Part of a small language model's weights: tied embeddings, a variant of SOAP for these matrices.
Each number is 500 + 25 x the weight over its row's rms, rounded and kept within 0 to 999. Layers, rows and columns count from 0. Numbers have three digits each. The size before them is the row's rms in percent of the matrix's.

# layer 6 attention output (transposed), 512x512, rms 0.2, rows 49-63,112-127,176-191,240-255, columns 0-127
096:530476520474467510508539491524528478534486463490500494454550471495496497460502520499511486518531506467501549497514507450500499499458451530494496490508515485516498503496552510508521500518449491540502499536525496493528501509460493503550501507450510507519531521482516454521490526472492545479544500523504490516499480486480498510462467493539507500532481519474493489459508534507465486510488
103:527449522518507548490501501468518443515538484487495500462532483487548498544494509520480495535524461508481511507472489504500505477511528504488492490484486463484498572490501527464504525511494512478473491512501494439476515490525492481445519508490511502513490491470511450513485484500477547503493490491490446524507523479504521502478470474495481448494454486534479510481540510482531479521514
108:508519488541526473489477500531452521497483507512502486525502495453460439533517523499481486485492506512461479503476519492477481485500478498521526458492485508526494511513456491576499484434509547499487477496466499506505474488534507489496466512533502513506488479466527498512509503491501516544530455475528489541486483484492518488466481504475490538471479481497545479531475494515498484501518
090:502482493522475494493497517446455520506488498508503458499485508473512489517504504497495495475484471499472465501493464554512503472505494460495561564514453466503507475500516462499466505467495469481510537446508517512482497493482499468490455500496512461477563462505492439534505497492475497523471501508485499488502482517489491495551496463484510507501493520549528499490517504486515526561485
095:454492508484555524537499514498507486481471501465500490484475486536491533484511492473484490496487475450479519497509489502521515453480494496510500529470489545515443494529500510520523503548530485516527477523523523473478484496499534506497499453493474505527482512545530452551506492474496507495509501504473530493450474474463504518508463505512491504471475530515478483486489498497448506476498
092:496510557527481481478525548544506511473515514485484504500475532473508519519506470488500499524514512429479546512538492516486479514488504494489500426480560533478522522513438456533526440456496527483513506508521507498497512493492526483516464493509492510465537452496480469515498476492478500492467488513512464464461473531536523466480522499501508503489509511517514524497548494495575467524533
097:471512524483492470522499517504531455528488509473505582529512498502508497471477492463510492478463478481530473491519521505533468511545452521495528502506494517480512516504506496481543508521493514520473497523493535532468485531490503475508482485485525483478477527422489524537481513491516508482588497524486463473501508497505478489506473482507499507541487480504495510489505457480513473534520
094:524464440504489492514539549513470526542512506500528460510495513482450547515480524500485476470503500526478514506503491476508508453513476539476504508526495479515509477520478471524512482486519480505507476449482528519487527496504470542503498502487482504512485509479503563496483480503481507505499472514461490531505509449459523508494483492459521515495543500467491499545485522525544488500495
093:510480502501486491502498507461505525503454546517488519467494536526433497482457514508512513509491547497506500532491466507481536519497533516532461531523476497506458509496442497499476496481517466482527480450519520506514535505514493505568530480469495423462534525503471483476471493503496518473511508463517499508491492547557495531554463503487447553515522522510457530504474490509482482480479
101:502499488484509470463494485498516493498475544508487481531521485532494506505541546468488472493495485550497514481534507528512499506503500531500481486489508465498486450480480485513456507507486498448529503465530508533518502491525500445493500520452466500494493487444533454500529505499508482546494525480470506476492496508458551481475472480547519514492506526538521530510494498522521542506466
098:520485482501490472500511524465447469504470498468516462461458502476473485497523517525529524520492514493471499485505535503492547490502475454488517489485512530505519551520486494534495524505523479501452478471494496512472492484461500511458516473513481558475462483516501519505485535509512502506512511538544513491500487505502518500498532525519473533469471492531517501450480517464477508489519
092:490533512494524502497541489504471514465477506526535518465491502474509491493503505441476523496456531450511531521536510476483476528508479501556458458472511483512486561447467520537491449532524464449500516513512541447461478518472452479496572497472479516481512504507494475502535491515495509492523478479507496522489487510498503490522519572506493498481504504488494458438489486515449496519470
101:529535498519501511491469500522482539527496499530527517544484534532486513536481470541513495503524503510498518499475516437489517513505521503487434488510521475525531498489554534497516503504469465473504450497452507505511491521517506484467527508494538510513512507556464516483515485507467472509535485494513478488504516475490506518520474463488533509515487496484485495489454500514495540537471
097:521506447489503525507524468458512513517494494478478535508574502449483479546491541490506508501505497504477508497484551470484521495518479478466538499471501476488466537484481494470499509486505513517526543503495507505438515503492497497472500506542499496508495499488489474524522499479481503504518502474526499477494506499461521498506515568507497515465509532497558488471492479521567494510477
090:498475481514508496528489515529513490496541477507481511478495482486471503471537505452503551496485484514501510477479518482527535532494535538500485525531541490542492488522551485449477524496540497493501545530485485497558476476461471503510503528510501511469509527507475499483471460483482512474466484572528529517520510469493516520526512480486508504514522525520482489552491494465488484492485
106:491522472495468534450512523460470482470564459494505486537492502520517475489502485518483523487472462560529483469494514497525463477474495506516491532553551477489512508499544502484471478503483459531513483467435458462456478546471527522438514485533505467472491531545480518466485492515498492476483481477519475472510524489514517479477502496516539515472499539531459513476480483552508506512557
101:492520454507491493518487509537523506509530502544475518519501524503490473530518461496510503495492501535521480483512474480476500489503563501509518505545507488522506472512467480498476538473513483542486499532479568525489494483553507480441486481544508507472499529527450553452504489523532481507495487517508490493466464497489452481519496499501498482487524481481469510521506484504518494458510
093:514516485467478487517477461489461487452472500510531540502468469471445549492517477507498484484522529477513470490512478482503473503500479466478489568477481543525492460482511490505513512470525518538487495495519485509493524495479511507519485498510463539450514467511517539545499526503503488483566493494481505523469516490450500482536502502512516536482506502486530499472507466494446535504443
104:497511488497465487553531495502508506517480517528484522497502492529509570464487507461497486482500488506532548497481506553508511502498517497514482489500496481479509511533516494488505517512494468467492514473514529475514499543478518495526543473469503487533484512515462467507471509511494515475488526532526516470538522518521524530553540469516509502521549517520483514453528491510439523485489
102:545544528524535500521471467521564516511512538523491530468493535534483531494494485536480518490519484528522557547493498463496472492456489519458482512506509481503503492529502485480510500519483507504482508484503521454495539486518475504521537488527540523539511549502484484480527523487520522514534521529538503474499466472497494488452475509528478489497530507503515538490495494529502483479526
097:520465504471480485451468543474484484546551465522518504497519502475519458513485483507553496491489487523496443491498486483518548503530540468485506522500510468506529554476482471478433499490481494539514532520493448539513503505509491527469549479513491505473503524492489518460481564520482487514492521475489468520505569557509467498502516516490498495512490506492506538499491491489525462524562
096:519460433473524539470478507436469507484507496516476500516486491484482423509481504570512493478478523533472525483533501513537516500508510468477499507525517515494511521450548479514444470558487491510532496551492540485494500556479513504476553512502535558503493514532527505469525510535491493509494516522493491512534488476488468495529541490517509493489499489476512506465471542530482505488566
090:500491551487519481484495511495519486504481529538562514493498510505495522524509495563501478516518497466482507508450485500466468505441509520513512529518506462514521505488483475526508505491512497468488514496521471477511525500489479519473478521496482479551489456538509510466513519488511492505497485471517491524515496503485485499518465487516474523518491506509543510514518517522495495502517
082:500518486528454532517464468458482491422486506466505525500498440493555471476516476513494541496479499501495470475490474530493492503490465470555496480473508455528520510479510509472493501521520512536530471507485479499452480508508524505487550494512497491513506438503535459501490557504531533506530484492520492516502533501530495505495506536513501480490489533529509526433513505500455542517511
097:477532454511508503469508459517549495500482535489493495511463485492496478487542498503476562466497456524479505479460509529514499477503457491466494482495505504508554468482495474480507540483490491494472507567501505503529459525464470472467427507517474529546511498502552540512486505506518504509517492485499530480501490480445520523514514509526527494494483536517516482503513503510512498493526
094:519500510524511518508488502471462521483492470543522493519490492502460489508463473518509501510536542471490484512496471468490488502492475499518492508510484552529499524524498509518514525460507486532483508486529502504448491464482467533500480483558527505473522504500464511487492486460493481484486441468543469558477477535495488480527488553498522493490496456448495470516483487473512514503481
100:518515511500506503525498475522539531500501451507489537503505510537500496491468455487509484511513496483536506508485518500507458507492478498493468526529498474480490464495515513483558498472497496490479527500495504549501481503535480489506514531535508452519521515467490446524518480520540487475479503517495494475482490478497449537498461474456491513480511511514482492573520510470531483470502
102:505486516487487504546520471526505498477532490464449481507495482500489527505494494540488502463515529525504498471508501519520466494493492515500486534507494516484498486534482474513502498457502538484507458541464488519518493534483519519518453510520525486532506492505532484502484496453498524532472503504520521481538505459523532541474487440501498457502483511513514542512493503499528541456525
106:479462498497495499511515483481508465469523486468500508514558466496486472500444516471507511520519506489522499473524495536526503498512504487482538554497548553467463492505469468515504491494520509514536553498518485484507530524503529504557451496540468533479473535467482486518456521482472533466453502500495534483491474507483514475514547485484517493497501499474513529484527493474508486489532
092:453472546568562468505497518484482454509509482527509489495488482530494501480484500527491496477501497461494502508453491520479489516511492527475491556518496496540516533504526482538510492529541519481484443522497461523519508510475489542509513505537523474511533500485533469512463501525499460493455521513495489536484530520523443500481481433497520498513524479514492476474499513477500492512499
096:492514431515494501482509491451475473529492509507468473453496516464520506516509467531461488495497501495522495532503517517443480457546477502532467488490499500476518526505496501514548509513514525534524513509540504510498519527513489528503532461519494530521516463480498479533483543513488516527519500503480478519484534528509507495458528468491491470493528506485518492477512502507526524498524
095:525475476489503501551507489507463496478506500435495435528525547477491503531465512519484541496530466512452523514526488512498490502490485466507516494493517507488509520514482490485473520506508526507508488545498499509516528488514493487540469554504522487442511534479488525509449531499502487498493516507455508517467461518500486528520509511501528465557482414460505461519502478519500463492514
101:493504452446493516496500468475481493457537489489489521495532545468492475470480489531480497438468498498503475512463486547490507483488497514529477550480496498486492473496532489494529473480510498498484506462504464496493524484442510510520462455535476519522470462467532480508480495509471481498511505492475499478536496506484519496512511498451509525483480464549590537493505515490480553474528
099:521518494533512490474518494501482492510510519495517499539555552517493499507483497477499541467467482493497527502519483538509533491504483474564536516537518454452514495533528538460530510489521504539529464518530488508503485503522480546507466437499509487488502534554460473495480514533454500467500499490496496480517487494474486499522520451512503515512547506505507488485494514501493511479512
099:477505501483508492513523531480484512479483495537559475497467496511532518483510448566497511532515502497467464502521530453493520483510474503485457517532486486467524485468469528476475440510515522502522476533478510490469488488507451505512497469519488528493495533517493553473534508482450497503519501471495506473471501434463433492494492516520485513486506506478455526492477520485500534482469
093:502497460497481509481549486485514481471523487511513494559488523512495462529512467495506491497481513531474518452507477513507513523504503516557508509464475521501500459515460517488512520505498527474485476524545464535514489506506499554456458505492487508485511496480514543523492524498511483502531512487471501501481532451460515487512500482507511487537472490503519490531489478518545478517497
090:488526513526514489537546467546468458447461475501487525514510548486471511557484496485476477469495524528513506504488458479496508521514529499460564523505481500519479463503534499481525511486524484502486497526480509533523532517521514524501466522507553536530509497539478461490472477492542486501528521509510531520487460489495475449548491492527506486514552496530559469494466515512479496496465
089:485506485524487457492508481533525505504489480514534512505546457505556525519491518518470481519448469519519543509470471511469505509476496483517461519483492510486463497513519507480497468479506493495514486524438497519520499501475522504498478526501508491517496498516473502461481506513460508531505521505494527531502530499487515495475433483475514520502460481529478499528525481467509525473467
096:512506523496492481524501460513498565497513476475436508507484515463510534514528478504534511472532514518503538551514506494494530539513509464502527490486529531513504511509508517499492446550467483486498501496484488519553480517510482495510512521500531535465499471513501528485494527530502470506512510495545544510495471504512518501513534531501476479513511528515511502500526507502484487470485
079:512440519451493503516492508529496539490521541504456494467503564498454514504496531497515509524480542464547492490522522509533493514549554507521461503574513512496517479466500562531492499492510489474491484530545479478514485512508517470514434511509504498486512479517515513526522470519500480485491563496467481467525455553475522533484527449494496494502547453499471465489484495539497503499486
087:533517483548535498502499549510463468495504503501484474519493507501519495466502555510544500560474502465485486495488528483518480489491496496499502513493473560489534507514444515509514526516556533528535505477492493505516503496532462520565537533511478516476505517487503462502461521501490493504482509523511520486454493484526484449498482511504524496505557444468464467511526519543495508522444
088:514499501512465522510530519495560450516538492466479481509502495511540508504513479493465515506485478479527480527507528501507484508492491527504547451501495495475495534472492530454495457511510485464510520506503477442486485520484508488503488516506502455550507481492524518522447503482486511524499517515506485513520510543524504516513515507481492470560476509512536504518538475463499503463505
091:498516529487498482486518508488519498490489547502512478517492451452521494487492440539488503511501485514463481521452481473492497501576498543558522515519481527503511472468521523522510510488502501523515528439507474512509487508493455517519532460492498480478481527508475462492452474485473507498512474473497533509534511533512493469503458503478478485490495569489494542486513512475454533534491
093:473476474501447479477482508488494495522492499500489521513494509521499480574499550533511508534499474498482491474526458511536500498462503522503528483483517491522494506471476483515444524513507553516508524533533491511494516491532508498482450515541516520489488484513503489469496540511500475487499535503497494491492502510448480454449500501521514508507511483493494472512489508507546490490508
092:487501493482480519536529453541491527480508492558472476467494485464463499485509484535517443486472494498498509522468518483517517484525519465537509487521463497525477465448478495468523510501503510453471522532506478506494464520538490510475517491497494493500500488537519504479492492504560491497471523448535503532502488514443509463503484506551467498503520484508516507500479532514508494511462
092:482528461500433472520496517477499543511512485503514547529503503470516480539495484524463470464497520529509470488543475533512540551554481490510477494490461479523492492504527448462485505493488496536535472513481534554527509493523550530493461482472507509489512530534478480485502486479518488492495510493502534479487501540502494476474506482513529479501501479498462498477472522478495460482530
089:481444506503480480500497485494528486503464519492489533530497505518485514482488547495535459521496542476533483453541476484530504498462522525466502487477499497529470535519508513502446518521524471477484510477509513493475513464509544458498461483513497467506474499487556467518515492457482542463497502471503492522507469477479510512541517511518512482521474503480483489483520470512449509470481
093:488538499460491528491514537507480520488535458538507457491502485474480515467496496480508465497489442498482488465506490490533488531479435527493495539440477523519486484560553512493478453468514497497479491439480447506481500497515512460463496462471552516483513471476515495508528507482492489506507472503538474523523508513479526467508516504489470531481513505525523521484500497486496532512476
099:485524492584514469502480521503460507461534509502497456530443556498528464469489505490528515495519497505505473495472445509466482477475539464490523541493483545484499529529467516468502512486519508462528512482504504487460512494510550512498522517534475491516517476525512543495497469536512493508452488502493470484512515502534495502505498445483525508495518513505499512540476487514596510514521
100:485513463491489440527462516509481521472489509480503516490465480502505439505512491532498476476486538499525527491512526500496514489505486520501492549503487523530536479490530468528533487479517456529535545495512516506502545527486493535518475479524515519522558474528517542487494486485528495536496483529474511512532483531543491490491499555526502505418506531473548470510485496485483534460454
101:495488509513455523510519478517530496501511484492486501515490495504533564512489477492521505502482547476536505477500497519490509488500549516503464548524540484468505475496533522487508565562480469529498491509547509521502527481485504498490516492512466480468503513529501526482467495503533480476436540515473520464520503515501499485532509521505531463507500484506497502483515474489469464499488
104:456547499447471496537509503509501513479481500521521519482499474524497511480485523467497515501492539518540545479524511490491511514495523509502506497483522551514482517496498522524499488489521516552511506491465503511497475493499548506530508482482503499502476523497480491463500464533485499512509561497529528519511516530465472530481502531460495500496547472462481494537516517477424484473483
106:483526496488487475476525466497499538498482461541498567514507499531509480511495505497495540499492468518489474507517500503451468497488484496506492459512487468517507522461511471476463514477465497500518536511474500493526533489497476505468503481530526489498521507458459568438501503538485539465531509493514474502532500548535505476462522535500534514483532498469461510489493487499558508550474
101:517505499524531542526474474477510494497502469476508453506530483533478488481506529518499478502483474521510491497488528471556559497483490508502528509487485496525517477497513487466470567507489529527483484440515516498519476484550490528494527504510513515483512540524512505539511510509475490469545524481462509501540486465471484494502521490493467493545512509511482480481464564508451573501506
101:534478472529488544500481469510473508511552514538511416470504492496486515504519462503483482481532524505473504534479490510499530476485492475509468518483505487475499493516514510516490482490500531459514505512508509456487490477497499486479526532507473503518531492539510489475513488495462496496450523450486500499531490512475505501495525539531528479495485499495502470493513539537482566484551
112:521554481511467531484447496520495474496459472497522511483455474531507544499516480495505525516471488504500504520511536525467471512484492479495502522461484469513446518505500488499497505505487548549494512482536496514494470483495504464506544512534508495475495489507503467481495534522483452504505486488515502507522534504502521503497538500529465496514487507479465535487522480492436499494478
108:515468515502509468466460481540515473513522490500500487505517471472493515529537476507475515463492464482507523517482458515483469529485503464458524512491551496517533510470507518523456508504505491472505517557492523493532521516507519521448491499512498526510451484477459541485504518499512517498524552530493472500490523507449483527488517470515518469523512475518490497469477524496495514507505
108:491517543510471503511481540516489493503476524495518529460467499423512537497464483550493522501520515499508496501476504479479526516488538459519521469501528484511497556494477489486518528509511489555462466507528465455498520537506499536519490512542510502480457539536492537485474495507477499467487513508475528485494513474530463495499532469480484517490464476518507478487478520508472481533484
098:481504469500479539490482466535513481508541515503510502529535560512537526480531508489488513495497472471524534461532495529535494524527507505483479531472548473520496481470559528477497469537518543507543506511494505486475496493494503513497511543447484489538501482496490462487536518474493490504494445506508458516536501482562471498465520522525508492540507485504482502489571450531528471455491
101:514494480544518474574458501522542487499533492504502480552520545452490473460491530518469501515514479498521462459462504506498530529505517536455501553466436487525479464544515504484533529516529500515458464464481495523543532468507525494535476531508510481506516525518496478531500512491508509503519486512478495508518512528579505524494506466468509502485504495553483514555510486481520490502483
097:518485503515497473530474533470499478509487483522517474492510475490499524470510522480458534493509515524480501537535503517504497491513496523468501510537479465474481507523431496481482470474510532536549548491478508522481497490463505511480480498533525468486505527447522508486498480495494504494518516525459493469479469514501472528473528518478463507491503462509513509495507518490483507464542
107:510467512506522489481499537518471490445499522527505477472465508531513539486482463496510491514496516470475466524466420506472454466445553522517471605520454523478528536502466502498525488513473471465534512524518500495508494492500509467517524515490513513468474475510525528474510493528526542534472566518476519500493510488500499506504505456529501527532485463513490523466501505493427492518500
101:468500510466471493496493498492506488506501488514525456553516483483527454515518475494459495470492513479476532490496468522470523472527495476493536517496487537478512495474530532522552480507481490503472478492472502497442534502540501489491521493508477499499503523487465523524535531492522481510511516448501481489482496510495483502488496501516495482489493513542482516471516512509524532494509
# layer 6 attention value, 128x512, rms 0.215, rows 49-63, columns 0-127
100:445497501515503462499489501514500507494541526520496487517462496472542500546472500489505483473482505538480480478486500546514481526501519460508507505492479504492494477539458469491513506513516487472506496489475513509466480487551518487476510522502480503460472483510500554441495488471547493526461530482517519503476507485507521477547512513482488500489513511478508489551473482504487503479491
101:467531505463494481495486519520505542499476506522488524484476509517472506483490483520541528490514526493510488481505533512495522521493495495473511492483476516520453482524469481516529499483485476500501505487515538527536479475513488508540504514508451496456487490503512561508481533479525481510527486511515505508488484522533506472478530535514494543467547500484505511508447507522469516485519
096:492468529460494542501522504484541500505502474521507531470495514561550495460479502520490546496503489501528538482513467529496494529498531490475477553474501472503499490515527519428533510543505477519525497511531502478506523492476470525513528524475537450474518524533453514484505493529507457481477508539461510435501500517481500523542483465531490488504521533507501532505544475489520505501500
100:475488503506530479473495500548529497522499496479518546516522521504499494502503505513506500497525502493496536491483536481480485541491552542501517457509533468468498523499495557504543502531490481511483485535504490475526524506514480542501513517502487524545439507519486535501495490531534479483508485486523499554503541490540532502448530488498532487481531503461501541519486494501479458486515
094:517523495495467452477498483530514532494548514517520535509520502408495492506483482534494540482520545534514473495478537504521489537486518493522453493502502480504507529504496486515491501487469545506483511482479494528488480507492477487514538514516512451494509488477509553461501526532491472491528488506520463468553513500522490488499538518489506549501512494464501480537532473494544492521505
095:491497457440547557508496456482473492479486475509493496502520473516505488486478538556494497491511514539499468513489527469513507486491477502488490536524454515520511495472552516520513522528477523509512429468462471527508461498481484523494529496494493523539440515528519525520478519497492505523505490481486507535521492468474496579506470506476510523465487540474473449507489494518459483517484
093:522471479524536520496550516492507494483481496499490449435497453487480502527544480576493505527529481474486507498463497522481500463492528477547476490533461474524496511523509514502491493484497458526505518474507456456503544435531482585505509531528483526506528469552484505463537518500469512491476471505524493531513471470496536492506495484482493522487488520494500484476494523516511543464501
093:477545541519485511501496483479534486455457525506544506514491469504540483480514453495532501527500473471536488489463485510488497537493497485489492492483490506477497502493536485466527534562479502488491502515509460512533481506465558467493520494474492481526515523511504461477498531478544539517526512466490502499496459536545461497509507521517505515463500511478507495502532490514481501498495
098:481534499509501499498530473516498516519554463503497473511502431467564504532496514488470497474515455476488490461478531500522477472523472526476540510475491485509519509497529485476492500504476528501479496551476463487525503508469502535466478477535525550514477445517521493485542510512485512543527490534487474563556530457471535482476497517498482443499470496490517504480496523466508513468509
092:505496511513463527525506508494463494506529504536500495502490521465486481469443476504540494507497512451516508508441494527502509503526510448483531513545458504538508544592531481499535475515509491546491505517488487497475503517458505568494520433501544538493487471551484504492497507468511505459525482511517494501532532513546481522527495520483510535499500468476479475483490529465536490483528
094:489523511512512510473455524488555523503560509539494528521505544529505497515476503504495492463486478536514483537491468485542481497473544539533514506514497489469481486475490503456496492493486511513512502549509479458512514540521501490474481499484535445487551502473510494515514449502506502507460518463471502520521483475492451549508457499495548455501527495471502505566513512534520505496487
100:504486479506518502488507522489493492501519516477456509543504499547474486495494500530501449498533480527452457488451536534505537490508526500453543520497506498468500467530503483505529522464507519540521490515492447526553515517528534457486465499497526476529534514500516514515444484504503491512454529464469527481476514473510495493487514432466528494479520520511469564536480509490536502513513
100:471501486450524476466508500473499442485512492486466515483502495485555465505508525497507487526502487491505469485496491554496500506500481490501531494468520510504485500496480453524497517491534512531531532496568508522491502497489502548550470519496491485488512489471499525467506497484520485480469494490481521527546506542498498484495513500504511486477483480480461486512543522506488498438518
095:503485551535508469493493528571505486522521518505517485510435456509551500454514484495542511517494502487531493516486485540527475502488506525513447487495480503538484462492531523537509499510498477484477474511504479466553472484494468483483502492476511540479461532505563502504499510527497466499478484513479478510539501511524465487502509462509515479509519502485457517543496506513457514513498
100:491542508499506522502479488476501545496487489481542508474500546523529483496482493566487484483506481482509484550512486532486486492490506495519540527478469494469491478480460497541568487519490463519485472473540450496482480542506533513454488481486501483507509503493506500497511550489512526533523493462454488508516503528515506508469494550493500500491488460496470496480483506525541504514498
# layer 6 attention query, 512x512, rms 0.137, rows 256-262,320-325,384-389,448-453, columns 0-127
108:495528517499484505505451479526500518520467538493511475542496470486479499534461500510457510536528485516509495509470516474468511522476491481499449536507499486498487458470503495565537483489507505458522523522484497548504561484505519444535489489516490519491509472510463501508509486538516492502498472529533476507471511515508485512456501479512503489435461557494494513496479523529485511515443
109:448491533496492461438481501529467502514498497512468495520516532529488525514481507532490494482464509507471457493468487516511502520493500484521523525481512520540549519473515527477518505499546483501531502521514505484495458543497456495466571461512465505509440522506524516454422539536561558491492504508467539493497491472494508486486491468527509491499520517489483478505490460488487453497493
106:517512498504530510519550478493516534495500518499524503497478487490499485521506536464496524500460510478492506485481508512530511481496545529472511503520517534518483513525484498499468479507465528508494530487533527493530535463542505526521526504449488469523555489492487508522545538487488507466540539531514459506487467499515467496480484520477515471508484454546502510502511526526481573513499
102:515516456511526538496491517510475502528460482436537494525553498493483524495471478533481493514537507468510497480474540514467531481485480491488445542522513470481475494512459470504497500471484494511505473535472482504475512529507462475480470491547460513496558491486502515502480470532507486512491495511509467512477494498493466503543538508495505472462458499447511443510470521486492538512492
098:517485493510506547500491494498515513442527475523469506514472543490488516480572530459491493525483508455539485471510497500502479472489497534478513480516532471482503478519530514498507511507472472530473513514509509456487500521515480522503512501516525492542536490499536499511529510486468483511514486497510506461475528503446484481508501535510493503505496504458505472507503490512472495514503
111:517467494500515484503474491481451468522511530508504475495527476491521520479557503517517554520491486533533512445508522520496531482490466461511508475471463505495461507473492481485537469478547524456531558502500503557505531453487504478481483516470509500468514474548535500483505490510544449479494476521482497564504505462491524495501541518486542512501477443524479522516463509489494476513476
108:489480494498526491475513514499472509498496533484494510513527499493478513471526521516482489528508501487498500508467490485482527491495496475502469504489504519485554524472501487468451529494513519491531503552507497526499456502549508461455522446513484505491547509470560493444491482476501515495511484516504520485499491512484513549525493505556526510547491495470493495465475494490500513473489
099:505492526467509500480467495508490521494499514487510504513487467495474544483492536481481488499531524482491510523500522478470513484542532544495521480525509474470472500508493482534452529480528518469533504499497476523464457485510462460499505530496520520500501464526539526504493491480481512525520501517511514518511462496517476517534519542514481536489505531507478478543468555497486459503521
105:514480519521483462476505512505497535466452493516506488525503472507500521469507497518497469523446518532437519549490537500506495503475523483500515514555517504538480534464523517463533486444492529488480529518515515500491492530508479534480519504487551487491467500503558497468490477483492518510462504499467580499485499531506521520495489481529502490452504526509568508490496473539514507496504
094:478487493495489492502455512489500457510484519473553481532497496488485476466496486538488476482496517489530523505484489540498482496478511531499518530536475519493494474477500497501484477474505517500559507466474536453517470470437527451506464522524513472497481508521520477544460526492467510508531471482503508519494494472490519529474498500489523498512543505498483533486492515469523480460489
092:475489496528500536500473492489492505476454521475491499518497478525501499477540466548442506502539539469460520462500482492502496527484480513486480493538527506484513479513438445542492529512506503489510527527509571466521500464501494526497537458493458462547511511511547503461534517503514520472499514483510447541522545501523490462488512495473493500481513502467565512527477509509491505489523
102:504502502535511495497519512476492480523483511530521470488510492490473484538473533531504514461514520471519480477498538505480514461499510527504456505488466526504503487500515500533530507496487526487498534481512488543497436480510545438482501486523483493496536521474461508471485471517529497510542536483535456490529513507502505508511475571495503512531487440521444532486477454481500487493466
102:523473494481506503520454539494500486487484568526533512510550526496495507509507523533489523512484542469508465454490538516471503487494489502444532493502477527470497492511483482478470525477502503482482511510505489470476516479511453482499498506517501502531520472502520538500537514487487510507477506495490503568471492498494502464533554494531499547491532468482472512496453525514488495484500
100:515482478473469482495455507463494518487495510491526484523452545496528491542510497532515497480503502475517520496482532525476483510466481529483495483450467458520542474518536516502513491520480546509472522474468547501463541478527479492498494518472529510528504461479460544471484472539516509497504458517487548516484499531515518525496478450484500498470540514462545530503480508505485473506522
107:498505494570494531456485509464514475431502492496492498538463565473493472472484482507477508494481553495492475497460484505541461515515473468488528500480510487480493469464468498487490494482467475510535502486500533476543502497504470537483445509502497486453447486503521490510532484514477467520480530567497481551538472514476495492479532458467496519465499517489498501490501514551479526505504
091:452469492535525497559497463518471482518539518499474479470484456438442511492506491489487489501512494471516483474538497547526477511459467527525499495505528499548441530505510522519535530499515508433472482477454467514530462531482468489500490524531505542557501522501460491498498542502516543528515469508543495500508520472491499466491528486525478527477516537494498458499532498501514486497500
094:493553483506486494449470489480503522470459495507519465555474498481456492483506466493488520499480490488524479524493536478541475511491490453488523522507500505563527473514538508531485450467520508514510494517463580471504475548527519483487535506516481527501445504537480491515508443515501505565522526513482484572492500507492509514538499500520480452466488535517525520508479516494471524509517
098:495534504499508498499509479518493492527544452483478502464505470477502507512443522477514514497523515498549497489502502483486502518489492548524471545492501472470477489502517535527510535457488498473509508516538467498488504505499472531507492505516479500503500502529487472493502504494496520521508548526471474478448525473490512486461476507488506518523520498490508450493502518493498505440470
094:528494513570520503508478518485509524463539454498529478501492536503509493503492485527521516465504501483492469540504528485549502505495508537440477491532541492515419544489480502485498515461514481459492488524506501512510475502446502477492545501508523522481470492475527462479513501491523501477526505507540530498476501510482535516533519517530519482485559543498542468494482506496490503513531
087:522503473527487523479504525508506480508510464560525513499504589498481506505526505475520514502528484462527500516475504487500512500495505501499524449511496463467549480500502525521457462465485485456485503490493487469509516529501523542508516495497521502533532476525532488464534540511507482520445506516468527512494460479496476475537479467498501513494526492497553507512484508485494495501484
087:497519536539502512485485496498519493495450509491439502517471463485476500501532502522465501497474500517495466466494484529477475476508486518477535496495526498506532511506504502517477529483486518479537527534523545441534469513524508498468485519512498504501512496500499490468455441475500487496510506506529525515472510515486471569499497467467534467487529525500468492490532513529496508514488
082:479561493472482526492528489420508492505505550522547524481544529525501487549462539472530510477476499511487506513461487509488528511525457481513528501482468527496483534513498518455514522484468541506504467483474477469470478492475501512515458484496483472491484536464488473501478463533513507530508508495504501499514541490513503498476506517485504491481483489534519488495475529496517468502488
087:492449562502447534498461499532527525519530504483477503505489527515487516486530496474500512458478490478495538543475538483507486491493524452490567502471496482478533502517483494519492517523526528501504460541475515493431547571512499482462516499485468526448514470506556539480513548485498503503474475538469493512562489468496495464523479467521463481513520511483525499489498536472497510510507
086:522500460528491501522562491479468447494504527494520491487513507546530508478495572504470471492508460528505516547497547560508499506540530505514457516500503520467500513496519521499540520504474517504485480503487510477500456488515509463511517504480495485491514500515494517526497513554490488471519522520514473483476491494527513533459506524528520513503502486532511486477479528521454524457521
082:521508496459472470446500494433462495474459519560523531498496522475458503480522498497545503496479464498508492518547526510517496510453523459506524507469532501468534494497487483508494460461487481458495512464495474475498501529546486523503527477481519484491534490528555472508481518549477520534491480486465506505487488490486529503540485465469523479508517498516529453493465516515478467481492
# layer 6 attention key, 128x512, rms 0.11, rows 64-69, columns 0-127
060:448474491451547519539490484473522492490553489528514485511482525492488489480467491516535488514499499488516456514491482537498471531474487496493474481486501489507509498507499477494520515480506499525500493461505502436501547536520463474483509524519511510497504546490453472501527480487452492496482498471500470473537528485474509480497536494519492516487492481541486503501525460519503483500500
071:531538499482501508495433562490435511472522478507537499438509460504542479482507507452534513495493509483472521463511522483487511501476487475479496521507510533529535504475490493487515502510508504496484495548492508513513492509460496536503517499486467562490502484494478480522503457531454519521509463508506525564460477498520521479503501473470516525467463484496517532447443488485501504486517
075:455588505504484493516528471465512487518550499501464513499464540522517491509520491525516505515533493506502539500501493537480487525475489499473477464480472505471520487542508481491534491480506495529484483480519528515445544529526499547519502521509466483538492508489510525502484530468508471503488528507533532471494499533509489518473454509499491500542517529470497478511514498471495470472504
066:494482490489509515527481493511510499455521493492495477440528506467485488491470514532505508493470536499484512484536456495511522505576501543504535422460510510507487534452515510518480537486490439470504496477501500496565463457485480478492512532514570465509522502505553505511478510516467533494476469496509493492509489508518532506471516526487527553505493488506501506494530463536484446546491
068:492489529490531499546563457514494450546482509482471481514491506529443492475511475554496509496512513522499490524502473516484477511476487474535522453480472511478491531530459517498457499516508488485586522486501505545510501494513496503527458471550575494472506496496473497491510525473526485489521532501489486510499496512481495539475489493517513527510539517503494452511508502489460514510511
064:493503511450519490535477501476493485482527453503482465483522480504500472515477492490503514515489479472496547505511521486486521483509492463501449508467496502547524463502510473482488482464487505498506570516482515466527518500452533534503505492509514539511514466483461467509527461520444522534524479499528513461538518512494488499497493515477531458522500512511534504496461466520527536516518